python train.py --hidden_size=256 --rope_theta=10000.0 --attn_scale=0.177 --init="uniform" --learning_rate=0.0047 --lr_mult_down=2.0 --beta1=0.95 --final_lr_fraction=0.03
Each number is 50 + 10 x the weight over the matrix's rms, rounded and kept within 0 to 99. Layers, rows and columns count from 0.

# layer 3 MLP up, 704x256, rms 0.0703, rows 320-356, columns 0-63
40 49 39 55 55 59 52 28 52 50 46 43 68 51 51 42 60 53 61 48 44 37 43 35 53 42 57 73 63 56 39 63 49 39 45 40 34 41 56 35 69 47 58 47 50 46 49 55 67 36 53 58 66 35 48 43 50 34 57 48 57 45 66 35
39 54 57 60 66 51 54 67 50 54 80 56 48 49 53 47 44 35 45 60 40 59 43 56 56 60 55 39 64 45 54 69 53 57 50 44 41 62 51 59 62 47 44 56 52 47 46 64 39 44 52 49 66 63 62 55 55 62 61 37 48 65 50 58
26 35 31 47 53 49 39 73 56 68 58 66 45 38 55 49 35 51 61 46 43 50 46 51 47 56 57 45 60 46 53 44 52 45 55 40 49 56 56 50 39 41 54 48 58 54 56 57 37 61 51 63 60 54 41 47 63 65 51 45 41 47 45 66
37 36 56 58 60 31 53 66 37 68 77 54 68 56 35 40 71 47 24 42 67 67 40 64 62 55 54 55 44 60 47 57 41 41 50 63 53 50 13 62 38 49 40 62 37 49 63 62 57 60 56 51 45 55 56 45 42 49 53 53 50 57 50 57
64 40 61 59 51 45 30 53 71 33 61 57 65 68 56 42 46 42 53 45 60 54 61 56 34 53 49 54 53 35 54 52 52 54 57 49 52 53 59 37 58 55 56 52 44 51 64 52 44 59 59 60 59 55 48 52 29 63 44 64 54 45 44 63
51 47 49 51 46 60 54 71 46 55 34 38 35 45 28 55 43 33 52 53 61 40 48 55 59 62 45 65 37 47 54 62 49 54 54 54 44 59 50 49 39 49 49 49 48 67 32 34 45 70 43 56 62 55 47 55 22 36 40 51 59 38 54 28
49 57 55 46 71 52 64 43 44 43 50 46 74 54 53 57 43 46 41 56 42 54 33 42 53 45 39 61 52 64 52 51 50 59 49 41 75 24 53 51 58 53 56 50 54 41 60 71 29 59 50 38 53 65 48 63 71 61 28 59 39 67 39 41
41 59 48 50 47 45 47 56 51 66 37 53 55 49 28 37 48 56 44 45 38 57 28 45 60 51 44 49 36 68 60 57 46 43 60 54 51 48 57 43 54 58 41 57 53 31 41 50 57 40 50 45 32 39 55 41 34 53 56 41 56 38 59 30
55 55 62 41 44 47 41 49 38 61 54 61 82 44 40 63 35 69 36 38 52 46 33 44 63 61 46 50 53 43 52 46 55 58 49 47 46 55 55 43 38 48 61 60 61 69 39 53 49 44 43 54 45 61 43 51 56 43 29 40 49 61 50 48
36 55 63 48 54 43 40 41 15 49 44 37 64 55 48 41 49 45 56 49 44 57 57 41 66 60 29 45 47 43 40 48 46 48 23 65 50 59 44 53 39 63 39 61 64 56 75 54 48 64 64 61 45 32 42 52 55 36 37 40 41 22 52 43
49 59 48 51 48 62 46 55 43 49 45 52 28 40 54 45 48 51 54 55 39 39 66 53 70 55 54 63 50 37 43 36 51 43 46 50 45 58 52 53 35 48 51 69 55 55 39 40 49 63 53 49 56 62 31 52 58 39 38 49 26 49 53 37
54 33 56 53 45 39 49 58 51 53 59 67 40 48 49 49 53 47 42 44 56 46 36 47 36 50 38 49 40 45 58 66 54 37 57 71 44 28 44 61 42 37 40 33 46 59 54 58 46 45 45 44 34 49 36 46 41 30 56 49 55 52 40 59
52 42 39 51 45 47 61 55 53 47 54 44 37 45 64 46 56 49 58 61 64 60 51 66 51 70 54 55 36 44 51 42 56 53 35 46 52 76 50 46 46 35 51 56 58 52 47 31 46 52 47 53 41 43 61 41 31 59 56 39 50 56 31 50
59 58 60 47 57 73 47 48 75 45 49 47 50 59 54 36 41 71 72 63 65 52 65 57 50 62 41 54 59 44 42 61 50 51 39 43 48 47 68 54 49 59 40 65 33 32 77 47 58 19 45 42 54 43 52 62 42 37 54 38 39 61 60 44
49 39 49 44 42 51 65 63 47 50 67 63 62 60 45 31 49 64 45 76 53 56 58 49 51 52 59 54 61 53 29 42 56 47 57 50 40 58 50 41 48 49 37 42 47 46 71 56 50 49 57 47 52 43 55 53 54 43 48 35 72 45 49 69
52 57 53 63 34 39 35 62 69 46 49 60 55 54 61 54 33 40 54 41 51 41 67 52 43 60 62 44 42 62 42 56 44 71 53 63 43 46 51 51 50 36 56 63 47 56 62 48 54 37 59 59 54 50 46 59 47 51 50 46 72 55 61 54
22 57 53 47 63 61 60 34 58 37 64 45 51 48 56 39 38 53 43 36 50 55 54 51 52 33 58 44 71 63 56 52 60 52 48 48 60 63 69 34 42 36 56 65 48 56 78 56 52 46 49 38 58 62 50 50 50 55 54 58 52 70 35 42
43 37 63 46 70 52 57 65 51 51 55 37 41 57 58 73 49 49 72 39 51 52 34 39 56 41 49 53 44 48 49 43 53 74 46 44 43 57 46 48 47 50 48 72 30 37 46 55 53 56 61 52 44 42 64 60 57 62 36 35 55 51 66 21
53 35 40 54 40 59 59 56 58 51 56 57 67 53 50 55 59 27 61 63 52 55 59 56 66 52 53 52 29 45 45 74 49 49 54 55 35 63 44 46 42 47 56 52 51 43 78 60 49 47 55 46 41 48 60 47 51 37 41 38 50 67 45 52
60 57 40 68 59 38 76 57 45 62 40 35 32 61 52 54 64 52 56 49 19 42 66 64 70 52 61 45 50 52 51 63 39 59 52 54 56 45 47 69 53 49 33 57 28 42 51 63 51 40 43 45 51 46 59 47 43 45 35 54 52 33 65 58
41 57 46 44 65 57 50 51 56 47 46 61 49 51 37 54 54 47 68 67 42 44 42 43 41 48 52 28 39 48 55 54 48 42 56 42 59 32 68 39 57 47 35 52 47 54 53 63 40 63 54 33 77 45 37 39 53 56 50 40 47 37 53 67
45 45 52 50 52 58 53 45 55 41 35 50 41 55 49 31 64 45 36 57 44 64 66 45 39 45 48 65 42 46 50 49 54 37 39 32 58 55 61 29 46 69 58 58 55 47 43 47 50 65 30 49 59 49 40 41 41 62 52 65 49 49 55 63
34 57 54 51 40 46 45 58 58 57 43 66 49 54 37 70 38 47 52 54 50 64 54 32 43 58 50 57 39 51 33 45 42 51 44 62 58 60 64 43 35 45 35 32 52 52 50 43 41 47 31 60 52 53 44 73 55 43 55 35 42 47 55 42
42 53 64 45 51 50 40 72 62 53 53 49 53 44 52 57 51 54 57 40 45 63 59 53 60 56 62 40 45 59 34 52 62 57 66 38 53 47 63 19 53 35 49 50 52 52 51 64 27 44 51 54 42 43 28 56 50 48 42 51 47 60 43 32
52 34 70 51 50 66 51 54 55 42 45 52 60 54 60 41 54 61 48 31 32 52 41 48 52 49 54 58 60 66 52 50 61 54 55 53 59 60 46 39 46 34 49 34 45 41 47 43 46 49 46 39 52 58 25 34 43 39 58 40 54 54 49 40
59 44 46 46 68 65 49 58 41 53 66 54 43 61 34 43 50 56 35 67 59 37 53 41 58 42 56 36 44 47 36 59 53 52 29 44 41 54 60 35 80 34 31 42 21 47 51 61 31 53 60 37 50 50 62 53 46 55 54 30 60 45 44 56
52 40 57 58 60 42 40 40 47 63 39 50 53 38 50 54 58 53 35 45 45 52 55 51 57 41 52 58 59 38 51 68 51 46 48 43 44 28 46 47 46 46 42 34 63 53 50 42 48 41 47 50 45 40 56 51 53 52 51 27 33 54 39 61
47 66 58 55 37 65 42 43 60 58 46 47 40 34 63 53 52 57 32 53 47 56 61 35 26 40 53 50 48 65 43 32 31 52 49 54 37 50 39 54 53 39 51 54 56 46 65 54 64 32 35 60 53 48 42 64 46 48 61 45 34 50 58 68
51 55 75 55 49 52 51 40 29 53 56 67 63 52 45 50 63 64 35 63 37 49 46 62 49 46 40 52 36 42 35 44 39 34 50 65 52 34 51 53 26 57 49 39 51 52 46 48 61 43 58 48 61 60 54 52 38 62 52 46 59 55 51 44
58 47 54 55 49 43 44 43 51 36 50 49 42 37 56 63 52 48 52 35 41 44 59 71 51 70 54 52 29 42 61 37 43 34 43 60 52 36 44 71 48 42 44 58 50 40 58 44 53 61 54 49 40 53 40 55 56 45 54 62 61 44 53 42
61 38 45 46 61 33 47 50 43 71 36 44 59 38 54 29 56 45 67 43 54 42 56 48 53 48 49 39 38 38 52 49 68 48 49 49 45 40 38 49 55 57 40 63 43 56 43 56 49 49 56 37 56 66 55 53 51 51 44 57 62 34 54 61
55 45 43 58 57 61 50 57 52 59 50 57 47 45 68 46 39 47 45 47 53 57 47 39 44 56 48 43 37 43 47 55 36 42 53 59 61 52 52 37 55 64 43 51 56 46 56 44 65 54 52 74 45 47 60 50 67 58 48 41 59 45 52 53
34 50 28 59 53 44 47 46 58 52 36 53 51 51 52 34 62 49 58 39 59 46 59 53 31 48 46 59 59 59 45 59 51 51 42 35 64 48 73 50 34 67 59 50 66 46 41 31 25 47 43 40 36 67 57 66 56 54 35 58 66 46 56 42
50 48 49 45 58 45 70 59 52 47 55 65 35 52 64 51 58 37 41 53 52 52 57 43 60 58 42 55 44 57 45 80 59 57 43 59 42 53 44 48 61 55 44 30 65 39 37 74 61 57 33 49 56 61 41 47 46 66 40 69 63 54 37 43
47 66 55 57 32 59 29 64 48 37 72 39 58 57 63 45 41 58 64 60 63 49 58 65 49 58 42 63 53 66 45 51 55 35 52 63 48 43 41 46 50 42 47 43 71 73 59 64 41 44 65 53 42 37 60 58 50 50 51 26 42 48 40 52
57 49 56 58 57 55 50 38 40 53 55 46 58 56 42 36 51 34 38 44 41 37 54 73 42 51 53 40 55 46 55 26 60 46 48 49 54 36 70 45 42 47 43 41 49 51 65 58 43 49 45 49 51 53 37 45 60 52 54 54 57 12 54 38
56 54 48 50 54 54 50 47 54 40 44 54 52 43 58 43 29 76 36 58 65 52 39 52 51 54 56 55 47 56 57 55 46 52 57 64 56 51 56 64 46 62 58 57 43 45 59 54 55 51 54 54 48 65 35 56 65 57 61 53 47 58 61 57
# layer 3 MLP down (transposed), 704x256, rms 0.0793, rows 320-355, columns 0-63
65 46 64 62 36 40 50 31 44 57 25 61 49 50 68 61 62 47 57 62 42 30 44 55 28 61 50 44 64 44 44 53 48 49 63 47 75 54 43 49 60 57 62 40 35 41 46 42 48 68 48 33 67 43 60 67 42 48 49 34 59 47 47 63
47 52 55 72 57 42 55 63 53 49 38 50 54 34 40 62 50 65 44 54 61 53 53 55 49 48 60 40 48 51 36 53 49 47 44 58 43 53 80 54 43 62 73 59 46 44 41 73 49 58 44 52 51 45 53 47 54 42 27 50 31 43 58 41
69 59 61 31 57 59 56 45 46 57 61 36 52 55 42 56 47 49 60 62 59 34 54 52 34 59 59 59 38 69 47 52 62 36 58 62 40 37 30 52 42 58 33 41 41 49 28 61 55 43 54 40 45 45 56 44 48 62 38 58 64 46 58 52
39 49 66 52 38 51 52 59 61 52 47 48 72 32 49 21 60 71 46 51 61 60 42 51 46 65 64 53 56 59 51 48 60 61 73 47 36 44 39 43 56 62 51 65 53 59 34 50 60 39 50 45 42 41 43 60 65 30 36 46 53 40 47 47
72 35 52 42 47 53 44 34 39 53 52 54 53 44 47 41 67 49 50 65 57 49 57 43 35 46 68 52 29 39 51 58 40 65 58 62 40 64 42 43 27 53 54 55 55 80 54 69 39 56 50 48 54 50 53 43 49 53 52 55 54 66 49 52
77 55 62 62 46 36 32 44 37 68 75 51 50 54 63 51 58 29 52 46 59 72 44 44 45 24 46 61 61 56 51 77 57 52 37 49 40 70 44 40 39 59 55 42 42 73 42 64 54 65 66 37 57 50 69 43 58 63 41 47 79 52 46 50
59 51 44 55 69 57 48 54 54 43 47 59 61 56 45 58 43 35 53 51 54 50 47 54 75 54 34 54 68 42 52 37 55 66 53 53 35 36 43 48 54 51 49 28 52 53 44 51 46 48 56 51 30 53 57 49 48 54 35 39 51 55 39 47
37 29 48 40 60 34 35 47 53 66 46 62 42 46 27 41 61 75 53 54 64 53 37 64 35 53 59 46 42 55 52 54 42 29 56 44 61 37 55 54 46 45 60 46 51 58 39 41 69 51 55 39 45 50 50 46 56 43 71 54 50 40 54 46
42 40 30 60 42 54 66 61 47 49 33 43 62 49 62 59 56 36 59 49 35 40 50 60 48 44 47 42 42 31 64 49 74 63 40 45 47 64 43 53 55 50 38 46 75 53 38 49 39 59 43 39 55 40 50 57 59 43 57 49 44 50 44 47
47 41 60 38 30 33 48 54 48 42 49 55 33 66 31 54 45 49 40 55 34 54 50 53 51 54 48 56 60 44 47 36 62 47 55 58 32 48 52 38 64 47 52 68 53 48 73 59 65 68 61 46 60 60 40 57 34 68 69 45 48 65 53 59
45 33 57 58 50 35 45 50 46 36 49 48 42 41 54 62 39 50 50 50 67 52 42 40 49 58 30 47 40 59 62 49 48 40 63 51 32 48 50 54 57 65 41 70 45 51 38 59 44 24 41 65 47 47 65 50 57 52 43 36 54 42 62 51
45 58 46 39 38 44 62 49 39 62 59 58 64 68 35 49 55 45 51 47 51 51 44 47 45 54 55 56 34 40 57 35 42 41 67 60 61 37 68 44 51 61 34 44 71 53 54 38 49 42 53 54 51 55 57 58 53 45 61 49 42 66 36 51
54 62 49 38 36 49 41 49 37 61 54 35 49 37 40 53 66 67 45 42 46 63 68 63 47 49 49 40 51 41 80 50 53 54 46 52 50 62 45 49 49 45 33 42 41 57 45 54 66 46 47 36 32 60 66 58 41 60 76 51 55 49 67 56
68 48 51 32 54 46 58 50 49 32 54 44 44 44 68 37 37 47 38 41 24 61 61 49 40 50 65 43 65 55 56 48 58 41 51 47 56 50 54 36 62 54 39 31 45 49 42 52 53 50 67 60 48 55 38 59 54 39 56 45 58 45 47 47
32 61 47 52 64 33 46 40 47 55 45 47 52 48 68 42 41 45 64 53 42 56 63 46 46 38 65 49 46 67 55 47 36 45 48 42 46 71 44 60 54 46 42 47 59 46 56 61 53 41 53 30 73 52 55 32 34 44 62 45 44 56 47 56
58 63 49 47 34 54 46 47 50 41 45 67 54 43 37 49 65 46 49 63 39 44 59 43 49 54 42 51 42 46 63 56 39 57 42 60 49 51 47 29 60 73 32 42 51 54 47 30 44 41 61 50 49 52 56 61 64 58 46 58 29 51 54 39
49 63 83 38 63 42 48 57 50 36 64 52 53 61 55 41 58 51 47 53 91 43 67 45 47 42 42 48 53 50 45 31 40 39 65 42 44 59 57 50 44 35 54 60 66 61 66 53 71 62 22 53 57 59 58 44 47 84 45 53 62 45 53 42
43 79 31 42 35 54 36 61 66 51 49 53 53 58 42 53 68 55 52 59 41 41 41 61 54 47 56 52 53 33 56 49 63 49 43 59 38 56 34 54 37 45 34 42 47 55 46 56 37 53 63 28 45 41 31 49 38 40 65 50 67 53 44 44
39 58 59 70 70 45 27 37 46 42 35 59 59 55 54 57 53 39 55 59 63 53 36 52 58 58 50 47 49 56 52 31 32 52 47 40 51 58 56 45 46 54 40 48 49 64 44 38 42 65 33 47 50 48 57 59 42 76 64 41 47 59 58 58
51 58 68 55 51 47 47 41 43 64 33 47 46 43 33 49 70 52 52 46 57 67 36 61 48 48 55 45 59 53 48 47 49 69 39 64 27 51 35 53 38 46 46 46 50 46 44 54 62 54 53 48 46 60 38 61 42 64 56 49 52 44 43 39
63 50 36 60 51 67 55 51 51 63 62 56 48 51 44 59 57 39 55 60 37 41 49 44 53 43 49 44 50 48 48 66 42 54 50 36 49 45 39 38 54 52 47 54 45 55 50 61 59 61 38 51 44 54 42 42 55 50 40 46 46 60 39 43
58 42 30 33 43 48 59 44 53 45 29 48 62 44 54 57 42 55 57 38 48 58 52 43 57 48 53 33 52 36 47 41 43 61 49 63 35 54 50 52 43 56 57 43 44 51 53 60 66 52 60 47 44 79 60 58 46 60 64 49 53 42 46 48
36 43 11 65 57 49 38 49 52 74 58 38 40 47 40 69 64 46 44 45 57 51 50 59 44 55 54 55 43 37 50 64 53 49 46 51 56 59 44 49 49 37 39 41 57 37 63 48 61 50 38 41 42 49 41 55 58 37 55 50 48 48 58 42
48 59 40 44 52 71 46 52 79 40 46 70 55 55 55 47 66 50 32 43 59 60 50 49 51 56 25 55 53 62 41 83 57 62 31 45 51 53 56 31 48 53 43 48 36 67 53 49 41 43 58 28 41 48 36 48 44 30 52 30 55 69 35 47
35 52 40 44 62 54 31 46 49 48 62 55 43 58 38 42 57 62 50 43 33 43 40 70 62 58 52 45 45 46 42 55 54 61 45 58 28 52 66 59 36 48 75 49 61 51 46 43 50 57 47 46 56 40 55 38 52 48 63 44 34 59 52 46
51 45 37 63 48 58 49 64 46 47 29 38 36 52 52 45 36 56 53 51 33 50 52 56 37 45 59 45 53 48 60 56 59 54 55 53 62 39 46 45 50 47 40 67 55 40 39 54 58 37 59 34 72 47 52 69 53 67 44 53 44 46 43 46
44 52 61 49 50 61 48 53 41 62 41 53 52 35 32 67 67 36 41 49 43 62 74 49 68 53 40 51 52 65 48 45 44 53 44 64 52 55 63 54 63 45 49 32 41 47 49 48 52 38 50 59 28 37 72 50 55 58 39 62 12 45 35 48
49 34 37 55 47 66 44 58 53 31 66 65 49 48 35 49 48 38 52 60 38 50 56 36 65 53 54 48 51 65 43 53 64 55 33 57 67 42 57 62 60 57 42 47 55 49 41 62 44 43 42 57 57 58 73 36 42 45 53 60 46 48 41 38
63 47 31 54 48 40 66 69 46 46 60 46 58 50 63 51 50 70 47 31 54 42 51 63 57 45 34 61 37 67 37 34 50 44 57 50 50 63 41 40 58 56 60 37 58 37 38 60 63 50 45 31 51 39 54 50 48 47 47 72 62 45 43 55
44 63 62 48 58 49 57 52 55 39 69 50 51 48 66 39 50 54 51 65 39 51 51 62 43 58 58 61 31 51 44 54 62 43 52 41 50 54 42 49 38 57 51 53 44 74 47 53 38 51 71 30 52 54 49 47 37 57 55 45 52 61 50 50
57 48 50 57 44 53 47 47 68 59 49 46 49 60 71 46 51 62 37 40 45 33 56 53 48 30 61 64 47 43 48 52 76 53 64 40 57 37 47 66 39 55 52 38 50 59 58 36 47 45 53 39 51 18 41 57 56 51 58 54 49 30 55 26
55 57 50 51 47 38 44 46 44 58 50 54 42 66 59 50 50 51 61 68 43 32 56 41 57 45 42 45 68 31 70 39 44 35 39 48 48 35 55 40 41 39 59 38 56 45 55 65 40 55 42 53 77 51 51 58 46 37 56 50 60 40 71 43
42 50 49 47 45 63 64 59 44 29 51 39 58 50 40 68 50 57 53 56 22 54 44 72 49 67 45 37 65 52 57 46 58 41 38 57 46 56 41 47 63 44 42 43 44 51 46 49 57 53 61 49 58 36 52 50 65 44 58 47 46 43 62 57
31 56 40 29 48 45 62 49 63 27 51 47 51 46 43 66 53 65 71 50 48 56 56 67 57 46 32 42 48 49 46 35 55 60 66 54 68 66 54 57 61 35 46 40 40 52 41 53 49 54 60 63 48 51 35 44 77 69 34 41 61 34 41 31
37 45 63 30 64 49 60 30 50 35 29 74 46 52 54 33 55 79 58 58 39 65 53 53 53 51 35 37 49 40 39 34 66 41 68 33 43 53 61 46 55 69 50 46 42 54 66 42 47 33 56 55 55 52 44 53 51 54 64 42 24 71 45 51
46 38 42 49 54 65 39 29 57 47 47 42 53 41 40 57 44 37 41 74 37 56 57 51 57 56 43 46 58 38 43 38 65 56 38 31 51 62 33 49 55 61 47 34 65 40 57 58 37 59 62 57 48 59 78 62 42 49 52 36 38 39 47 36
# layer 3 MLP gate, 704x256, rms 0.0697, rows 321-356, columns 0-63
46 48 32 23 34 47 49 47 30 48 31 64 44 42 51 54 57 45 45 37 51 44 41 48 57 61 38 53 53 48 61 39 34 49 52 42 57 50 50 55 35 35 43 52 44 26 55 41 47 51 37 41 43 44 34 46 58 58 50 33 65 51 30 54
58 48 54 68 51 59 40 67 37 40 60 52 56 55 39 39 29 42 59 53 65 51 61 45 41 52 42 58 55 54 53 52 52 60 48 47 51 59 58 59 35 46 46 39 66 49 66 26 39 42 45 40 44 32 45 47 58 43 50 59 50 53 61 55
58 39 50 75 30 62 47 62 50 36 56 42 50 51 51 41 56 34 72 57 37 44 35 46 51 45 55 44 54 50 72 31 42 39 54 35 70 52 47 56 52 26 45 38 64 57 36 26 53 39 54 54 61 59 47 61 54 49 47 43 55 55 49 61
53 61 55 46 54 57 62 52 58 56 54 58 46 59 57 52 40 34 57 36 53 29 37 36 53 50 40 48 52 51 48 41 50 59 52 67 50 41 50 72 33 55 43 45 52 39 42 35 65 62 55 55 51 53 45 54 33 26 43 42 60 48 35 48
58 61 47 72 35 49 55 61 52 36 35 58 58 56 58 58 35 35 48 63 43 64 41 76 66 75 64 54 47 48 63 47 52 52 64 52 58 49 59 52 56 57 43 41 41 48 49 58 39 32 49 54 44 39 33 31 59 55 53 52 42 50 54 37
29 50 48 62 52 68 52 27 49 62 42 32 45 47 54 63 52 46 45 36 49 59 56 51 39 57 50 50 48 40 64 26 34 37 61 53 37 54 36 43 58 45 61 28 41 36 34 38 61 48 54 46 51 49 50 49 18 51 56 41 61 26 55 50
47 45 54 38 46 47 49 71 48 47 64 55 43 54 45 47 63 45 57 61 38 40 56 49 44 57 59 52 43 66 48 35 59 49 32 40 51 44 38 46 27 27 29 38 51 53 58 41 46 68 47 69 52 45 65 48 52 57 32 49 71 51 68 45
61 50 44 39 46 68 63 42 49 59 42 45 46 53 61 55 64 44 59 44 42 59 33 39 34 53 68 33 40 62 43 36 65 45 57 54 63 53 58 49 48 42 40 45 53 49 46 58 53 28 46 48 62 53 45 48 62 55 52 46 52 34 40 45
50 57 54 35 61 44 44 46 68 43 68 42 47 44 54 43 39 39 39 53 53 64 47 55 60 65 52 45 43 35 60 53 32 57 58 47 48 52 42 43 48 68 48 64 28 49 54 57 56 73 65 40 48 43 70 34 48 50 32 45 53 56 39 28
36 49 49 62 47 40 64 64 49 57 43 46 77 77 59 45 42 38 49 51 50 53 31 57 57 60 60 53 51 64 69 53 56 58 64 51 51 53 38 48 56 29 72 50 49 53 51 50 43 50 48 53 42 54 51 46 58 41 56 53 51 60 59 78
54 34 39 56 53 56 43 55 51 67 51 70 38 52 43 58 50 51 38 56 65 57 43 40 41 55 68 48 45 46 53 49 57 47 47 57 44 37 47 62 39 48 44 32 48 45 50 57 52 54 41 46 46 59 54 50 41 45 58 60 65 56 52 55
55 54 55 53 59 47 38 60 40 33 34 47 61 53 62 41 39 41 38 41 35 34 59 45 63 34 54 35 58 48 33 53 42 44 47 59 40 31 46 35 58 63 45 40 43 40 37 60 43 47 64 38 50 74 45 46 50 46 48 58 60 43 55 45
56 51 51 66 55 53 73 41 50 43 45 51 50 46 61 40 53 51 44 53 43 49 78 44 47 59 49 38 49 44 42 47 60 59 49 52 45 52 48 41 46 48 44 46 46 38 59 54 54 50 54 57 35 46 51 33 59 58 42 48 50 51 80 47
32 64 48 40 56 48 38 46 46 61 50 52 50 58 43 38 52 57 49 56 45 72 54 45 55 42 52 43 43 58 36 50 34 30 57 45 61 74 53 47 61 37 58 43 41 47 55 53 30 41 31 31 67 42 47 58 54 49 44 33 46 51 56 33
40 35 45 55 55 50 51 67 64 64 63 49 49 64 45 62 48 52 43 38 48 58 35 41 61 52 55 53 56 67 43 62 44 50 53 46 48 34 32 65 55 76 43 53 55 44 55 43 49 63 57 51 48 46 48 57 63 36 47 47 38 64 55 59
58 50 42 39 45 54 62 54 61 34 43 48 57 51 43 51 39 45 58 55 61 46 55 37 50 56 52 61 62 39 45 56 64 28 71 47 51 51 69 52 47 59 36 48 59 39 57 35 51 70 40 53 66 32 44 36 39 65 63 34 62 43 30 58
41 46 71 26 54 39 59 60 50 44 45 41 58 56 45 61 56 46 43 47 56 43 51 42 42 47 45 37 60 42 53 48 70 68 45 53 46 47 58 33 42 56 56 46 52 47 40 37 36 44 34 64 49 52 65 53 62 47 50 52 51 55 54 55
47 42 61 69 60 57 45 57 36 55 61 56 55 37 53 37 70 52 35 59 51 54 58 68 68 63 55 51 44 27 46 69 66 62 39 65 49 72 39 51 48 48 50 45 41 68 77 41 46 44 62 55 34 52 62 40 56 46 61 41 45 58 46 42
41 58 69 43 49 57 47 33 51 37 55 60 73 45 40 44 51 49 61 37 62 63 39 29 38 55 68 70 67 51 42 27 65 49 48 64 42 56 56 41 42 44 68 46 69 53 49 36 49 42 48 57 53 62 34 58 52 53 53 57 48 51 39 36
49 51 55 56 49 46 68 44 61 51 46 52 49 44 66 51 52 49 41 47 46 45 50 39 53 73 58 44 52 73 60 51 34 45 40 55 54 52 15 30 37 50 56 50 44 69 57 56 67 43 51 58 41 71 55 53 27 49 60 72 48 64 55 58
35 39 55 56 41 44 59 49 47 65 56 56 52 31 56 55 49 58 65 37 42 58 49 51 44 46 39 43 48 58 49 42 61 60 50 61 20 38 58 39 31 48 49 46 69 36 45 35 56 48 45 54 42 56 44 50 35 62 39 53 54 57 50 65
45 42 52 57 54 46 53 50 55 51 58 45 59 47 35 33 57 45 30 56 41 53 56 62 60 45 52 48 69 49 33 54 64 43 41 48 46 56 47 41 43 54 43 32 27 63 43 60 43 61 63 46 62 52 57 39 61 57 49 49 52 50 55 45
41 34 61 63 43 45 56 45 45 68 41 72 56 49 38 38 56 30 47 55 36 45 62 42 69 49 64 46 66 52 65 56 42 50 67 60 36 38 58 57 53 41 37 55 53 24 49 52 56 40 57 37 52 52 40 39 61 57 53 43 60 67 55 58
44 56 45 51 39 49 56 49 50 48 41 45 32 49 50 62 57 36 49 52 42 39 53 51 36 19 46 48 50 55 36 51 49 50 63 46 45 56 39 59 40 58 35 52 55 48 44 38 47 56 48 35 51 41 57 70 60 54 53 63 35 47 28 39
63 71 44 45 32 47 53 48 56 59 51 51 70 54 62 54 39 48 57 39 51 61 62 49 45 30 53 53 53 55 44 54 50 54 30 62 43 47 42 61 56 55 55 25 48 46 70 47 62 57 42 39 60 59 44 63 47 44 63 52 57 43 48 64
51 47 45 34 47 67 37 30 55 45 57 43 55 69 64 56 43 55 63 52 51 39 51 62 49 40 59 42 44 43 44 41 54 52 51 39 47 52 40 60 53 63 54 49 45 33 38 47 64 52 56 39 47 54 36 48 54 50 60 47 55 43 70 53
37 64 64 64 46 45 63 63 55 33 48 47 41 45 48 51 58 52 58 40 43 64 53 32 38 35 47 58 30 53 56 42 52 51 42 45 59 51 47 67 37 50 48 61 21 44 52 62 41 37 39 51 44 52 43 40 50 49 54 42 62 46 36 58
53 51 60 59 50 64 37 41 70 40 30 49 69 44 56 49 46 41 61 37 52 44 53 54 48 48 59 48 51 46 59 56 52 56 61 40 37 53 48 54 48 51 51 57 57 58 45 63 41 61 55 58 50 54 55 36 69 54 46 53 32 48 48 57
72 41 60 46 48 41 42 42 64 57 79 70 40 55 64 49 60 47 51 33 51 24 62 62 45 43 53 54 58 36 49 41 39 38 44 50 56 41 54 43 60 55 53 48 63 64 47 49 63 47 53 45 62 55 29 52 43 69 56 43 49 46 36 59
44 44 36 63 52 61 54 55 68 57 35 56 43 48 60 42 61 56 61 52 48 43 29 62 68 51 71 19 56 55 57 66 61 43 40 50 56 41 45 61 39 68 39 49 49 73 49 48 51 49 59 54 56 54 73 52 37 52 56 48 55 60 48 45
60 52 46 48 55 63 43 54 48 60 38 63 48 52 51 36 42 45 51 33 52 53 59 58 36 75 60 54 53 45 28 52 39 57 43 52 38 39 44 49 44 54 45 58 34 63 49 67 56 43 62 69 64 37 57 64 55 40 39 38 53 27 62 54
54 35 69 57 60 46 53 49 63 54 49 55 56 47 48 49 49 47 49 32 50 52 46 46 59 46 48 39 35 71 56 33 68 72 62 34 40 56 33 57 51 47 70 52 34 41 49 49 29 46 52 30 45 63 42 48 43 58 30 42 59 45 61 49
49 50 56 42 43 58 34 45 58 57 49 37 59 47 35 53 38 61 50 36 49 38 40 53 40 44 53 41 42 56 63 31 40 47 54 34 58 48 45 45 28 44 61 75 36 56 50 40 49 55 68 43 53 41 62 56 48 27 62 40 40 52 55 51
49 49 68 61 50 50 53 47 54 56 46 57 52 55 54 42 53 70 50 32 46 49 57 57 51 51 46 36 54 59 31 60 51 59 46 63 56 59 38 58 49 51 56 59 66 46 44 47 54 44 56 52 55 43 42 49 48 52 43 42 37 59 34 58
67 42 57 45 51 53 49 51 49 54 58 44 56 59 57 52 46 54 42 65 46 52 66 38 56 40 37 54 56 37 41 52 55 36 58 60 54 50 56 49 44 39 32 46 55 56 61 50 61 60 48 57 45 38 41 56 63 45 51 57 41 40 44 57
50 51 38 62 44 52 45 37 59 60 45 40 75 47 48 54 64 50 37 51 38 52 52 36 55 34 37 56 48 56 53 53 54 59 50 59 41 48 34 34 49 38 50 44 53 45 43 48 49 45 60 59 39 55 70 66 37 48 59 56 48 51 56 41